From a checkpoint of a small transformer trained on Wikipedia.
Size: 8 layers, width 256, 2 heads of 64 (1 for keys and values), MLP 384 SwiGLU, vocabulary 8192.
Architecture: RMSNorm before each block, rotary positions, biases on query, key and value, tied embeddings, normalized queries and keys.
Each number is 128 + 32 x the weight over its row's rms, rounded and kept within 0 to 255. Layers, rows and columns count from 0. Numbers have three digits each. The size before them is the row's rms in percent of the matrix's.

# layer 4 MLP up, 384x256, rms 0.183, rows 214-350, columns 192-223
099:107142076155136161080142119149094140125149129052147139096154162139127110147126101151160183123069
101:094097113147149186161132101154068140170141150142085131154105192135133147155151089072131106121091
101:159143120113119101123127112101123170133121133153125062167163127122114079158127130112113107133143
111:142190114096148113130138123106152096117097122070165107090141174093087133153127056164107110124151
099:095092116126146131142090158144123141080168123103157167081087158088137089155167114077146112187154
096:163055134116118120146109047166132130161167181131085095137126149138143164144097117167148123100113
099:139115116122059084118133157129101151155133189153092109109126151133108139117072085123061158143143
111:099168163044167096159098153227109106167108152156115131122150085125107088174123132185131120129060
104:140149081058148120141128117172104089104142178104111143165077109051138121159146121146131149159114
097:092121141167104051176170150109149144110083110056144144143111128142200152113148090139163108124141
104:156142142160092132122133137142095169125163111094145088104065105135099185149096168150140074075102
104:131137130142129115130101106124151105154116147118163142111156160127152148153078109149126150153187
104:109165170116169175138131120091118119151159179132147153108114188140115166105145099147099142098126
096:081155125179173142133133110075149110129096069113167111163080193165110123090111182141140158105157
110:152127092134115169083120130127098154091112114108136137121138168143171152110158098132139123175126
086:091133173106128154117169136109120191077136162123146152098166130151208148086137136204141164125151
106:153126136110094128122128064192085105082127156093164119071119125151174156133124085156118120122131
104:139133151088192123162105095087115123113058168099063173121175167093173147122150137109155183161176
095:113067130084168077064093147107154115134160103121105160083140169094066076138153164187133110104139
097:215066131126124141189087120103067165153096093187076075098172190127107088067099127128121087123115
099:169125141134084151112126132095144155102112069151116096173057163092161182154191126158157156098099
097:151157136150139100145155120149157143074192132146105125185125090154080151081123108169104091124095
110:191098183165137133063145189095139134128116161115161100124149147136090072150166091123099073099111
104:132119136126105169090141131133143113110070143152099140142176106151128061150161123106172166118185
097:097147145184121117119139133120129070162139166129107167153116140154169167133092150124126096126133
096:100146172059160159180206135123146115153095138141112129156188145128182114096140132120093201136130
108:105102103150117121149126125111084149119138105123151123104124080164171188150156124192077117116117
099:137083142080109137088151139144132158114150113177123065094121115157147159113171141122148029101169
099:133113087161132152165107149075099072087117132152080120125173138149127111190133147095126113113119
095:101107079146155140104112152120127110055111114157104158125101119128096159095151088140160077119176
101:119150085141146103133193204136100154076071085189108112164148101130186114147077082099185117089134
096:145149197128151134122136181127182080102127133123104055158165125127117112133170141173163141151132
101:126131116123135075170124152163098149191146175140107109094071091190156049134110136090124150115089
093:099166064239109159071132142182130103084140130113093120117126097169095177133113057154155186179084
100:185182210093162095099133096123198170144136122131100146088142173124105149094089069065186097121144
096:113190111047101132147118101140135086142132129141079129167085109125093101064112142138094149085149
100:108118146118110117135104149103129178174187123147128066080091137144064134128088114182123149127084
104:071142085146126076112128134129146150149062144104112133096199169138123150154167091110150132138140
102:101156151170127118128156130144110133114061092122147105137155129086174087190090069170105161085129
096:127195105121174087095140109117181048086140115080097062093190188105161169125110105111148144073084
097:179141122100154116161072153137089117104159132129134105095116165118132128136099144089098140116112
100:129091101141171117149099081120199120065112110125097135088129126171162066102088076125195145159104
096:092116077105159144115129162111143188169095126135092155160088134124158148100131145136108131169149
099:158086155148181093130161145154151111169082099109147108183147133109100100052126116166124166123127
101:079100167091185130109133079121129151139097119094125136111149111154119158131089166123145103135174
094:142204165161062112089139106119129134150153133076133098109117105122167152125188103115155153064103
093:108129182122122130151102146115089102192121136166097121147118174125165141124178150192137107149160
095:116146166087078140145095098155145165108135111195101081173097080122127099128166120087145088078146
105:119111188100169115131153194178089101129100156134163121150155169103132155112128146141153117202156
099:141086109142139163105135139135141144140082071158109095165081131138126139144104167139110126119116
094:175129093078192102182155151134190138145120130158151134177163074166137160111163115093155140127174
098:111062127121117086129133097152138074128113119050161116106149148151126107110110105118131143155196
102:176134138105169088122152154169144140137094159084158152139100136147075160106150134089075132164144
100:087122129158154138119179191166141119133169230140145138076220115112190160140140142127166091110060
104:101136116152139096095118159111125108142149196103111195065188194174199050061091150136197111174066
098:109112155179101126104125143161178081112117142110156155070101117130157062121089097124182135185148
097:097178148147156142135076107098139129197180059133106138147210150118105106182178128109109106131137
103:121067101144124135087124143160138103111181110136108147122092103084164112134105141091121108091125
098:067163120134136100081139129147125123136171122091090088141162122118107049061106174117169136143093
101:150146084127090180062071153100119103181128101148134092153098144168097185127102147124109081164116
107:114113176109133155150182088140208090116116141118118095147122097126101134147094150121126152080210
096:104116187153049095176139114112143130117150173151074138156157140090144111118158108102165122110133
107:074118142124122159136099135155162204095150105141108090170112134136043077144123115177141125121166
096:091108148107135145152169170107152159075137091104132160091109144104154134101195168134112154082106
103:175159069157168198090072126123098094145163129153142100142128154128107150122125130109139086128096
095:082095116126159135085105119117129149148126106096114169178108094159142120100149117086158131119179
093:157159087107127142167197078126120112136100145144127123096152198146128087116094105131130159108093
098:103135161117142155112137128159101063141081137137119112151186130175134203115137117109131166158195
103:117150118168124095110164085128164076185106184043116111122116124097162145129079088111102095070119
099:222063104150187131159133141101098163182132216139063082115125150077180127147127116078069129123151
103:100126077172204170162148187067091094147141080078130154165149184094108141151147170118164134110118
099:090126146098110169093148182120110111150168107147102115111112091173121163169127183106135149138115
096:097060161134129081100130093155134160142111112126110093230158119051092112160155144091155156199154
102:099106101109105103150073091134095115148164147112124152126110089157101151132115172118102130098136
095:138146188161078115126106114088138160150169098105158187101133092152133188151114096155201127145134
100:196147156094133117073106104122112167133166134199180120145125130132169126124114154130093124153089
093:117141150116115127140179115105135134141129125131124153145093120159148126110142049175155180101131
092:140141151110114137143186165129147122130109137067123140204116181131151094156117127137065083136122
093:096069038114156156097126156170127066178077130146118104209162096128142099110133108090122142179083
112:107091063102106152064152163123132153082162123076073127097194109165144086129116164088110129205108
097:160130178169168136074104131119162098140148123119144112117108155142109131123161155094105165130116
094:126171165172148118145113145080122144064176139143120161095151142191138087127116059136109190087112
095:156097114168177173140080133133077193120100188093040107090133115122177104133128081112135144120113
097:159130144136124179157128050101103191095077069110114144140151080151146113108184159116100116140134
099:154172134142105147107168080156131152105088105135156169110130155094084141173151076143015147115142
099:128173148139131115118194086139142061147111084154075107162166112073135141192127148113110095126117
094:150103100136156144087119147145113147142193196113157109199169110161134180082126176152142147186148
098:098128142125180131086133058142045136152102113130129107175119125051101172142102115069088122071147
101:127149131126128107116079090115078131193092136145137109074136132125148122124183122157121102167108
103:086176142161182157191133160109116137090134093147104109178111117114102114121169129101150153147116
100:081139155085090118116106146157102122173122121096095142177119112142128111135155234139121154122105
101:196090137096115106159118167102157012196124128175097093079061164140169053101076103118104126116136
100:156097105138127110151185134116175142137126139112153152105131082108122169098146164124140144155183
102:110153106158171109115168184145095081120046104147112109091183120130120179110138151115186108081073
101:097173158158103165131087065127166085154182114108120154100123175090153137122148117145055150083109
112:180120121172100121144139123148136122104121140154119127089135090085185086104113110095104119122164
099:113120177179112132098090115111113139125164171158101162119153144074158118158066142139154115108121
098:117175145076212168111149154119084182162193170091088150097142150148162096087105133185169124122133
102:053140144121130094162176164160108107149209176125143131140127157083131143143138157101108095156101
102:138144062123175110119123119057128107150076120110130097130117123155106120161098117104170084149126
104:127071181111130136106101173175211131183122125112110105091080151140102148152132132124104148067143
101:103119118163115142109126088118160122144123076153186157094098151159108118139084142144154114059134
095:099157086140134071175070078155127146154070129147153145158177103170104099089099160120118097097149
093:098170122164158124123134111058140091111133147112122171072105169166155105078187119093139143119138
086:077160158124113152152141152127129129125067087094133165088092137146113182201119169206055147083137
099:144091183104059124185096145149136194102125181101102141158138123080128073040157145132100163098145
103:104124066113168123138151112115165168162099139103105151120123142159132076108168099121111129106119
099:122099127124074074116099179088174158098155120168131104129174128168120064110153106065174117132091
100:135159128152091069177093128135146113074130127195139158168152130192126115126174136073176093126096
095:171058108149155107120163062145108158158161067114098145131114124137165094117122112097160124187131
103:166187165144090120174152158115136187184129030156139150114115112160112129138082136134112142156116
095:144123094104154105100195144127056145155109142168057154082131193089108104118172121127097160116120
102:156102176113148145101154121131147059151135112119142139110081148117163101101138043113148075130136
109:109174160094179118130123149128158117174133105115136154115123089065111100195162127094167116143124
106:107043073154157142165134107135176089095075151120148071145078131129097055080162123157151135101132
102:171120075187133136133119133084133150148143118153198100050126106123114120112075122121154176144117
108:081117075106127182150116126126061075146166141148126113145142145118142138037095129089065157099112
092:142145106144195064131063169139145091203158121127082063165144154131115113134166104116102100166118
102:103079105093122029097144143125128053132069139137110181145106116087163148127144049109170114103121
098:123132113149137125078186086090116144085098104146100120191101163169105125114110102128152069106148
104:134096057107101091144110190136183058117142124159117076116147081148186050075076068128127170088101
105:090135159167173148102082138139175128089135193127148125119164175092112140146091109110166099146166
099:106147153125095107132104094178103088131124179070144114139104104115123055155087118160148112147123
096:123173183145099119076160169167120119140071124109109109124105109114135135159121151142099134129128
096:111115119125158150135117102133135125166120154144140138071105145151201178078183106173082205155140
098:089118106175162102114110107175154143072163098124159114139113122147152088101085141151187122166123
100:138105107139140093075183112158063122124133048132123143088108128126133106053064116095111147146146
101:141097102129107186132134105118188068071093128131098125119075140147114113036126073110118162090168
108:076125107118169106068140159188184142163117138169112125116109091170170131111087099180123128194163
101:118126188120079104128135148144112114106154094138144105071099121099151095148172155162180064154154
108:150166134124135085215125156138181086133114093136147116117168091182068131093142134138118176252123
102:153096114158125131179093132166076118079107110102140102142151117105096102100188122157095109144102
101:130040136121093106140107111151187141108089134183088124182162079102195102109092104162055110152101
097:119137158149161165101131161200119204141166165078117132122145152138153098098125174116142152128137
099:164148139136163086157165136121154103197140139102144080166159123121120184154134191103095174118132
096:081130157102112157130145123144139080144122117091112161155150106091103096110127109120129111111124
093:108203098136119128088120099127088145157115108150119111110090091118156118237091118120085156150113
# layer 4 MLP down (transposed), 384x256, rms 0.222, rows 214-350, columns 192-223
107:107074129081115129114154085164133124086086091122129170153139099173123159147096162121085049119141
106:161077117187135100131138087095183053031174144153165083139169143170184057109117121119127134098136
098:111143170147152114134124149172158136075152128163125116050105152128140095124152109072134079084038
099:166126096148118193149149134082104109105180098084118185090149100119107075083124074093136033155105
099:165089156095096113169170129066088086094139106121129158121140161087132116164083131145099118123144
098:116099109129122144123133172107116172127161109111132120126172128110088119160139091207158114076176
099:107106174076113069093129152186122146080146100128136124169072104132152100126105158119104183154162
100:098160117140127109150135151098084080108109148116166133114111075120142156077142100133077134185101
103:097086079080148093158117127195117134133137110087109130156121148100105146190135154177157141149131
094:111111105153063125099080138149161164160150175169126096135158084086115134132145128129122125133176
105:141172064168136137096090090132098172159105180107133145100137157136091135175131106169098142160137
101:104179147107140129090193076123102180156151115117140216162051065126120049134091112137193137131103
102:118141156144164163116168079130153143158138136155126135146194129112136137126157080143147124121170
097:124111081096205177207115169150128112183126133118105064117165105098183108152117141146097154172143
102:107084152078116141111156167115101174153120141095194099110067191126178130130131071139122149148175
093:166126153140104146119138124185123116123109120137108138093158126178193108099149114105103123200102
096:081084122122175157113139119120139172118171173165151105107140145148159124139127176101131122056170
100:146128120223114134148139082113127110151195131145086160134102126148089099124120130117166189181161
098:137147118148128150119084116139059163177143174173130136108181117148100129127113108118161128213120
097:115178125130084097161098160136104091156194122074136170065179159114097173142163182101114100147136
099:150109107115142134112109155170077141137118167195099100108176195155109153123134095064159135108171
097:142132084133121163168175134109183086134118117148122127117105116107138175127110128097129118169197
107:161111237155112135068149158107150147164154100096126110098124105149061142116141123145108134130124
100:148158128095157112105156197154106160108114162119022153143160076157152123095159128093192113150120
100:149104125111114176111100179164152113089137154157130121150061071081128116127066100090103155135127
099:099036152176140141123133078156107126073122197147125205160100094160101109139131129195158097084132
106:128132087141094169145130179140135167090113152057134191166107079176157170103163096104134174087127
094:144175098091132157091161098121165067105125122162170070107131123088128165116082136142103126101156
099:137194148165100157126054149128143140127161100112165102127075143157088130080116146072157152144118
093:089082145144196145085090153149105130142152134065137091084148146134086140134143120106137066161144
104:100127145132166159095154102141110089115114121140089153085109149141128126114156081192146226199123
096:159093091129133150094129105199141163059075168202121204074134104153101106169153105104117100092126
103:196142097093156081146172182122085165133173099101188120107075140170100110135106118052128138065186
098:165105147178165143204107126141133091146125154101131154092110146107091171193112141180102129183051
096:095084104140130150155150119116143151090082079092075230136164091200150087166142112161130144119173
100:055089105148136106051118135141125127127140150101168109165142134144103150121109176164148185135150
098:131152138156133121159093123064171143150167172113095111095204127180149091136159133137108091079134
103:127139104142104160116108093142173119186127156182148111111150087153136163141145176161113117176134
099:141081164080122097207105136119128108111114163137132154125147140122083078120084085135157137140155
096:117090151099119139138113145091151140116075161139149128126097142151086150134081093104099164123123
099:108111097150121104081145158169107139171122133148129147134092128150147105126148090180138103119154
097:168130168129120179119080149148196142131069088111115133167106151125068119146111102194159144108078
103:115119131191123141121157084178067117138073120097108132134130158167155166103126145089056132105092
102:093149172109193082101160133131070114085152153168025160156077090102113114082121164124176088099165
106:123124154168167142100086109142125090122124076069092111150179110166158156150123130066158108137057
094:121149144138166072134156090134134146138151149143164187193140124124133130150167146194073163053174
098:148132100122142107078100139102193111110139203178130162102113149097103105153137119142123142134114
097:117119070129123112116166125059102160141211108160133147129125146158133097107132188125111095140174
103:138135079095095102151110150137123052083075148128155139124115112148127135090141145123150102160122
101:152170137126152137122135137096141146068148065099086176148120134103141097170123162115122110073144
102:119165123083132061136154102098140102112189095156148128136144130103201182166126135127117126132175
101:122119173133175119060126170150152110165141121118123039149143156104156135123120117066128139112139
104:121112163201091074102141094133127164223127094173182103135164150126086181140196120113128122150115
102:069093113109165143118138179131115075134053123177110172149090091157123093162101120130123140121111
101:183120107142088136150128129167097105137145215193095151148114147094144112112126148129120144083091
101:148200116209126130124130166143125134083080141148071151146123192187191093148126139090133096148138
100:096126045156160119147105121150142164079151168170134140134128076140054164230060141217115200127093
099:131123138121100105115125138030093091077098126128157112174162111139151127134150175137116090127131
099:085133095131122092105110136163228116183146152096139136151123085099089154110138188107093149172136
100:096115075112087118123141127098157144097009142096139169095132090115127191075162074117110150142108
107:105102216144168154179099106157167108109119109198114138099107171145163115128122096116158119086178
099:135116136154163113159112074134129120111125115106072065088190148161133166098098131108141107095076
106:099105102117151140157072170152138085120132136138172115166126152158106105148081100130142136189119
099:122057175166152112210146126084113180099094170142089111174091098102175135106093119183148142139136
099:096088077177145084039066133120202106168148134120112100129180149172114107085132158107142043091105
097:109064142075127086127171163152172078123126142178074116167142105139139088134156146132073103128150
091:099091134150094100091093186115135125142164122130162105157153129075161133117131173067131114140056
100:153155181151113160143119076104151127094090162088117139114091096085142140131051144103135151088147
098:159165157144115131105099050124126086179077155153139124166113142109125141132158081104132123104130
097:120107145150167189076105092104148125135126114137136148121175098187152154058126093144095101052117
106:151123146162086134122134103104148106121100099098121173140137080134135096138120093132095087081126
097:143145107133173120169162148114151115199089160112097087117131185123069124132148094075148135170158
099:091125141109157120125087101083136118140144111092092152086114152203151167079092086071099063121092
100:123115093090174154057098161071093144084125142092076188135075048145092086135148137078182153120160
095:131118159145137145145131153110145104119077062085099140131150175167134133126077157145183158095114
092:135142089158185165066125121135151102036126167144164109126113170149172166106115130096148135134169
095:143143119086114141099132118097102145092142125142124093130110095107130166118075154100167157182139
094:116127135132147126177093080182161180133113101155139102135146149128124155169149126105137165112142
095:192124119100140161106169130115101089066116113135102103151118134166152161160107082156125108104136
099:126141124146148142113168118109147123104148137134120141139148120167089072186129177141128111121117
100:067199087136126120150116159096122161104144130120169167146176039116126100112125197143150104117103
093:152094134161094149094097148224170098145119139180159131052163156140146132102156153149114114096128
098:141126149103160154151150131093156183137081075113149158125107109107096086131077184153120177148162
105:095101161169105123133140142138076123116119108117089068086145158117139130134152144184137117126121
104:132162084127163126153101109126108172146154155143151121135089147152114124083110075124135092129112
092:090163126110117132070141100192167118156114100103156111132099161153091088133140144151150166114223
095:117142160136149134169109028141151147147134093129088142102156142127154095127165146160180110095100
103:090153072109160167097125113203129107153153156139100146158126129126102128103135147105171174105171
099:109157100162091087071121063101202099162173147172111154105138119113133149105131145134116124180117
096:204129157093080076094149129094075095134049126170164140124124123147077094124155127162131117118183
097:137110082116103126105101110153076143179147120114137104101105184157166110161144140139096119138113
097:130165157184122081094149152159068078170069122150149094102139134110109158108106087171178133136159
099:119119146156152182124094092145108148126200176146159132157111127058160104112107093089156123090099
102:115101147133120129110125046242120088118117133121175113137124141112172108102131155106127109133131
100:127150077199141192126123096138173123079165084101143131077121142125112150121147060132108139134135
112:123159115127101160187133114182124120158107120103048095131187108142149126153162200134183139116165
100:135156154138107143138175102163097160143089068186116154196185121103153107125111133162125143096140
100:117131165132106173103108158173128129115112132165093124117179122140170149091189187074195127111160
099:146184171134162140156128139104119161134142101145132147132095099196073126114093164148135114175072
101:135099126068182186154079127143133093154047125116184166090140120166115121141147144102107142140197
103:154129164168098096167074145164121140158166136103200138124140149105144072169139122152167141119117
100:104122167097056098097099126134134152138127047138113096115140141143100118129108164118089128066102
097:136132142136104078131182156143080066134062095132125099084107109176092097120131118153140060111083
099:103068082135154179079184131178132094083175142137129179140090142128078115104156152162134090146089
101:142140158151124144112153120071125095077123127051192101064139144121165121145129105140100213161189
099:132148156131173133150128118122090109102152121136167160130125126108117074159162114134151061126024
101:126113084165104084155110045124123108120175174142105159146122116098040145126087146142159110129097
102:109127086150112101176137200051190109122119133109137134127144155135142081142123118110164122094121
101:172154152116181108101141057183068155153125119170092098203133083100110106076125124145173112147174
092:063094084116099077135047120103188096128176101164150145120134134184146125169071176086172115128139
102:136127113108120202176138161128095146147119117161155161069098130106148128131083129135106170168130
097:161076061148078105149143127086158152090124087136093134100145092132081086139104090082117071149126
101:150126117139113102178151102074080129148118098039116107152135153113086145129144069072159090143161
105:128102068085108156148166201113124125099137121139100162104128098167113109143062134168135144199122
106:094142129142128087153208077174133141120123151162111111123099177145137135071104078154165138066153
104:093094122167163142087086143098106138111117087171120082191167150141118113078139124140089049095124
097:137030136159077099077115107041131143105124094103052118136129151153128123183115138121073119097175
096:083121129159117104167189151115181130156196126113147126168101170116159117161135120157130128169173
098:088051130131135095130109133084119138153087098099173148091192132086113038145125180140104091154089
100:123142160122087157143070161120158117149202119153134136121127204145137151184088149122105111066120
100:103077097087188124139097188108166105090163182120107111140170124166158133133128099105093076105097
102:084166177085173163128166113144145108060159118102098150084117138168115096135145075143129147135134
103:136165142186104083182044110106078176042115153117137111173094180124135068134140159144176165118101
103:153194162200124145127127107097168147170119146151140174113124180159095140188123116079102110108150
092:077125106089125090170134108176116091147161180118118122146119128160109203140168122123157144152096
093:135111102153095113157120112106087150146126119075111106061153123194144124090099105108098118111095
104:113084095069169129148168142170118145096173135128097139114127121134165084154100094137167098154105
102:116189123142092157130099051129154148084101131136166111119146085150139132087083129058129128131092
100:159083102141114132179103098075131148130097095156147166131144140097166104107147122127159141134099
106:044042106080107120118077104140124135061106060082135118113142144129175098168092139154115176108134
106:119130134144062057149167162122146142097139148111099155141113142122146130127111168159194089161137
098:095152158095115105103147078133138140148158124130054074141185177120161138188120130190138154124139
099:119145131106122113118091153080133123119117124174105093167212119133109159078151143127119123048105
097:116071097160138091175132078106151131140087093142129088122098176088110123163115102155121140100116
093:150190137073119159109152113115111106178114084140108118159137099171134142132089150154087153109118
096:130060072132146080112111149101121142094153143094134178140156156076132103098133105139087138140094
098:156184083108127124094131160090118142158220131129052147106138132199147089116140131163166095130130
# layer 4 MLP gate, 384x256, rms 0.175, rows 215-351, columns 192-223
107:111131119140133159101130133114128122120099093135098120184104124125091172105082161111159151119124
094:088167121157093085155151104115109118087080112105122237106174121191116171119080115142163114049147
114:100115172130102135107125079084124065141084121120115148135163045194146132121082144124130162110108
101:166047122124094100139106103125117147120127138054138188120113091103142138114143127101154116158124
097:189101191113117152101126167104161147114114079079127138131093122161162151158170198149156109105121
103:139145142161150135132097080162116136090107072139136079142107106127197170174231139124151160087105
100:131174141105147141136155125067083127142192148068161156131210144144149091145095146085114075153105
102:148139072124095128146120089063109173063115076126102138064142140167150103114164139129041086104114
094:123136058107079141152121154106112102138126122141103134131134136095116113115083112147152104082107
103:122149132145115102108071149159152123099132137075135105130146098225108112132075091211063123102127
099:121106142104058116085075185098146101147104142159228103124170166161128146135129190095153153137080
102:200142104093142105143133124095179120135120147141118153053152166149110127114099115128120089071119
104:100142129121156115081119147077115173109063117098158089146106071144087130139099195064103082120146
104:139123139085158149104175075170159065140161087146074153142125137108175146112135102123131087105133
089:082101180140120135108080096151104136146153088112140092115099136069138071083152179112081059102215
101:088120097085145143145150148089166147211141159136106130109088123126148124114147157044097147140151
106:048140136151071151136029115115114148155081097178157137108149145150052084126120108145126170200147
100:093092076193149151156094129159109158117126147114085101182107117129118155126105131127120075133065
098:098090083145098109094151117107150199070141130077123067082167124135104129111085061176086126092138
101:149116122128085098118140169123094072142078105098128167174211182096199166156136136095097170116110
094:185035133039178117141152073151100138066094172099179147152130146139139137150148099131115146132145
103:084181132120119142113173117098160168114132118150177136141171067091180094104148114152148107125118
102:136093082127117118049120091129089158117135149157126116131152123137118101186157094101116137092183
098:113148184169088157145200111129134104057151125097135112054105128130163124111075152056193152132211
104:144083114127139165150103117137097127105120168076185153146163129098127108160134099121131077137117
100:121144082067135109122061108135103108112135066077117125128133124098175064107072145048075155127092
094:146099124151135117146089066132169119114174094103137120163109168128138161118146146168135172082128
104:113123150184119113088103178082180125121136133079062210116121152151100122121115152178120139098152
094:153123132106093115114116101154156112107084159091185091084094125225106131146138088175153152116154
094:130081177159160168109139153126107141170110122176184167143132165098150121200131102187158106165143
095:112069105136140086111117141085172145130118149137189185123182082077125137209157168153133155051108
104:067139149129136131153167116138094090109143139103148107157068133143130075111124122148124177094153
105:161157170147145197083184155110153046093141123147115132123101167120143112173126148122177145126099
095:137174134124164098143113187137108168110135125110124172145136069116221111072082126080146158089196
105:139134157154149086139062062094125103102134165164116137153153174109138096123062074137059148193177
107:108142131117119087062103128125165104127079190188139068079104105148174138178104091212176115068161
103:101114148102147111114213152133152112116191164160156079187139174194155086139165101107107110090131
101:113151135078107137153145141096109088078191094228158089092112130131170116117096117088094082096152
099:109154101171186132130132152114097131137117080155111159152120080178165105162195173123089118099026
095:090085127103090091158174118121148119067091150154151143129129131132063043119144169136162085119131
095:104128092114175103123106099121133104114107091108138142095147122112139132176099118108157109120185
103:118119136142179083111169163155139082078170155121105165103199129070138127170116117149132143120083
100:098136151108101106104089154145089104185119098144141117147119170121068097099110132131124161080112
102:086104157039120117130137149077122129141165123145111189154090137058086130153161138121137122137143
095:158112140086161134115116101141119124137124103141112138111140108151167164117068131196053157111099
099:087132096098123123067156123076163119153071163103151162163147078141050075166158128177181092098093
093:101087137098149128168096105136112151120121126133057159092111173108127085168107112079188168133162
105:083168097138104142163104122131155097078175175145078068140104128171161120087108158166125104167154
091:161051114134100132119174108100114139156086196123083137117141157146138081122148141116094075080122
098:102072092131185188170101174154118044102166100124099127085230151051179154133059144128125109128125
099:173042136109149149110111104122122156109134124135146098141087110133152148120131182147100153143158
099:148109093086150166121109067118128131123095123117138113091142156179194105132131100094140146151126
101:146140100129125172134127134157148144121099194153174135098119163099174110124174157164137069122131
102:130146043147156145087099143122131131128161143118080122193117155101163100088105159168134099165141
092:094118114127074158107177169121158140049180160104209116141079066191146150148168092120108115134135
100:145170161093128117138139102118136148137136132107111071085151125095152142087070107171183151122129
097:102053121133149123161140145156155134158123098158141152166162090130204124034124098093142116093127
099:113136113093149136083092132150091124112145158132157143137162159146101075147108183107204100134164
097:126103114124091118118059135171147072159138094130140116173113128183104083139118142155155218194113
107:152173158188091234070145134094093170102144086088112103151155080117172146144166129116117131134100
099:097147119144129145121137168111108063094124172122133048128155132136140088118055223148113139133204
107:136095123108150163134078152138160195110119119166118068119099047120155106119153146162169111106120
107:165110107161173101126184160080133138126107096097055098123117136145147177117079127188213136115110
102:156115124135122125161157151105124097152149143134089210132063075144169105116116164181121134080168
098:141058155068111080148105135068159110123144150091090145131116109168100145106057112171056220130093
093:144185090176121115115087133145126078153143162126090099141172174158186184150108099124107152118146
099:129097128066078079203144149123129106107219147130119116140143106172138130092135073129156145111096
102:148147080099151118108094093104156249104136168114087083111127141131146134090140131149090082112147
098:101143154158116096138064138128155112168117124086134122149112098184167155157147135182109124107056
103:124111153172121132100109106055136145205119094107135144173198118166145124091150113124104170120087
102:078125144112107126084148198119149125155193149118176104124090210111083108047096067137172156145140
099:177074105075110129091109171075159118142150135191132163104143155153114153048087094128157097137127
099:129172162123100134158118117131135148128143146092121164145158142096117138102073159093105156057100
098:099113104050113092173116160075143159144091131141127146122056206156133133106107114066196076129189
101:110138132082115100133117077149145144095136112103091130078158130128142109178110169155165107091157
091:151140117123161187130094152171086171106157127196108108168079107092168126152146093116091140102102
096:097135148164170131117169121143131117151140092106117074109101082117093153128148154129115128187136
101:104108080190130163082119147113111110136115150092150071104141126134131122143124107121107123139103
107:148106139124131106136113098131150147081129204057108170160131120124153102155148184113093095105152
099:132132103194134105136147120155159176154146033105127073172091098132144116118127170173140186146068
094:106181092087171158138136101127102172143100101150170162153110196092148091187176162081178097155132
098:106131150150175180156105121115131126178111211118096123082115140072147155094081150083131129109045
107:069126175161197118101100090127089150122119142140150108157138126138130199101150139140116094071143
104:119135130054108141067127085110091142172142129164137030074129151159162111154144118115110096091103
109:146074164181160113138135180112068127088169102102098139139140074153167136126106177108157125096158
099:098159071181101131126159165171116099078129111062122104096153140054098190123120157159231075137124
102:088151164162139169064149178152081093141120180134145193159117138153139171074131092165155139140153
100:114094104146131132132157150099118117118091165103106103127111155136187127124142150096136178137119
102:138122184123095127115105109150062076172148094172137108158145080163141139138159128201081128072137
096:075135110160187161137072099123126076192143142082120099122121138115160160136083166111166180067086
100:148125169055083117133077117184121107132133079131116102105137174139155154119101099137169085100103
103:153159152140113123127122184093105126101106111123125115143143079124103191087120149168083119136108
102:110126111120126171168138087090158133158137153157166146161134122120148111125142114130116177112176
103:142087110117132118088104036158113149068105111116139138069120187152143073092090128178094079133198
103:118152187098113172148127151088169121181141204135106122180133108094102121126108096111140149156114
097:057125091088099100135101194155121136144176134115173130153148111108131139118167118137093067122196
098:057124202076124170101159136102065136176171129138127120108137120154124127131139076139111112150109
100:126066125157120102161114096063100133059164111133128172169087115123181098158095117103097160092131
098:178141107085145155099120110161117145194117079104166126107146208170071137186047168075106157151146
104:137174127118133106133175105088108126115146135164090105138080139208100094153204129105109109154135
092:124129097121125170115139096101085130134213122124120107180100154131122054121091170066113100057137
099:079199182127124152115121157165150125083115145064153154184132089132145140132152111148081155157177
097:145128141154138131161083121119147103150140101111163133014121109138079138150169175089125150079115
094:142139124101135122110133138115128147102141136155166164139156122126186169139129153090110076110130
105:156151137110125097100115123067094150136114120139146096100096099110159141098099160142098107114177
101:139158116137099115148130085157172135110127098079134077148122091114163136163101118131079104131156
102:144082112133126222125098115142157183139144130119138146044124115113126108135097103086148169065217
101:158121113097183157143123122142143107096108112162121087127193150095145110079155114127185102084109
098:139112142132156136179057173111091080088044166111126101123112136119133098137163114114164098155103
099:149116142108124124064104087020144117139127101168111086188111134176171159110154117063098160166166
098:105111081135160118132106146091101110072126136120153079145125126144146126164121098140094150110151
103:167109124165142137148152056124130154159147131146063174064141105138194120151139080101166119081095
105:129174122039157083142173146120095158149115072122121111156122162145114148097127098149137146095167
100:070113116112149107086085140159168181090161090076068108086124152112081131138136212152139098124166
102:093167102125120114139074119147151124085188157144067106112090114149179141082145121173132106142100
097:134119147094095147105148039031085112133105107078143161112166079155098104069130176136112101089101
098:165138119111100096143177159126190072155136108149126197089135124177122112143122160117140152126099
104:208123144140138082139156109116170125148143144170192123142110090104117128102133165146148136131129
106:104071162133095143143098087087121206101104134093152103147125127090078063113228169185151110113145
104:128104096134132134148110152093165124110171164109119072132138113151126153101110159180155147098145
102:126149087145155089070081063136109115189137135168164154156156105096151124105114099148149074095120
095:106141120164118129147122067135157108080164108170123121108124152123172138158120137174128124141119
101:074089045127124111066098102128108085091106097139196139111151150109150115222139155147136126121111
098:145120150141113156164168242109181176124137141176113176092130152138138104187102165144147101131104
098:133125148194115157155156144075044162113130131069170102074158170126136124146114109065103142110145
101:165132148181141095170141114142179098179153152112162128108131099110137091075133160171100130097135
103:129103092184132177148159117133073149148140165115107148143189149165140142096116102121130166108189
102:213153150159176138108072099142157103128150159096091102175097163112129105190122119115087125182111
102:104161143136124149111075159086163108140122125128091079139157169182155104114127153149158198141137
096:155152179130156099129086111089110107103193111132116123120181187175144190117137095144074093141131
095:151148126107114099115130083131188102080091101113066080150110168200146142184118149165123135050085
094:127135108097085191170115144097130121152160096120101086095145138091135128095159152108158130117082
099:159084120150148107103143130112200145112130107101088130154096110143145117139142192115095124079114
095:117145122147127117121093130111172088162136127143134098166134155146167091132115120162177103109123
095:128144097066118160139151140134123090071128160115154129109103087139088120164133128122078120127111
097:132079085147104155148111117055143163129086182055127100143175181113123126071111152141146126080105
105:126087146074091223112129107097124111119173066118144118148146119158143168139107128131138085120137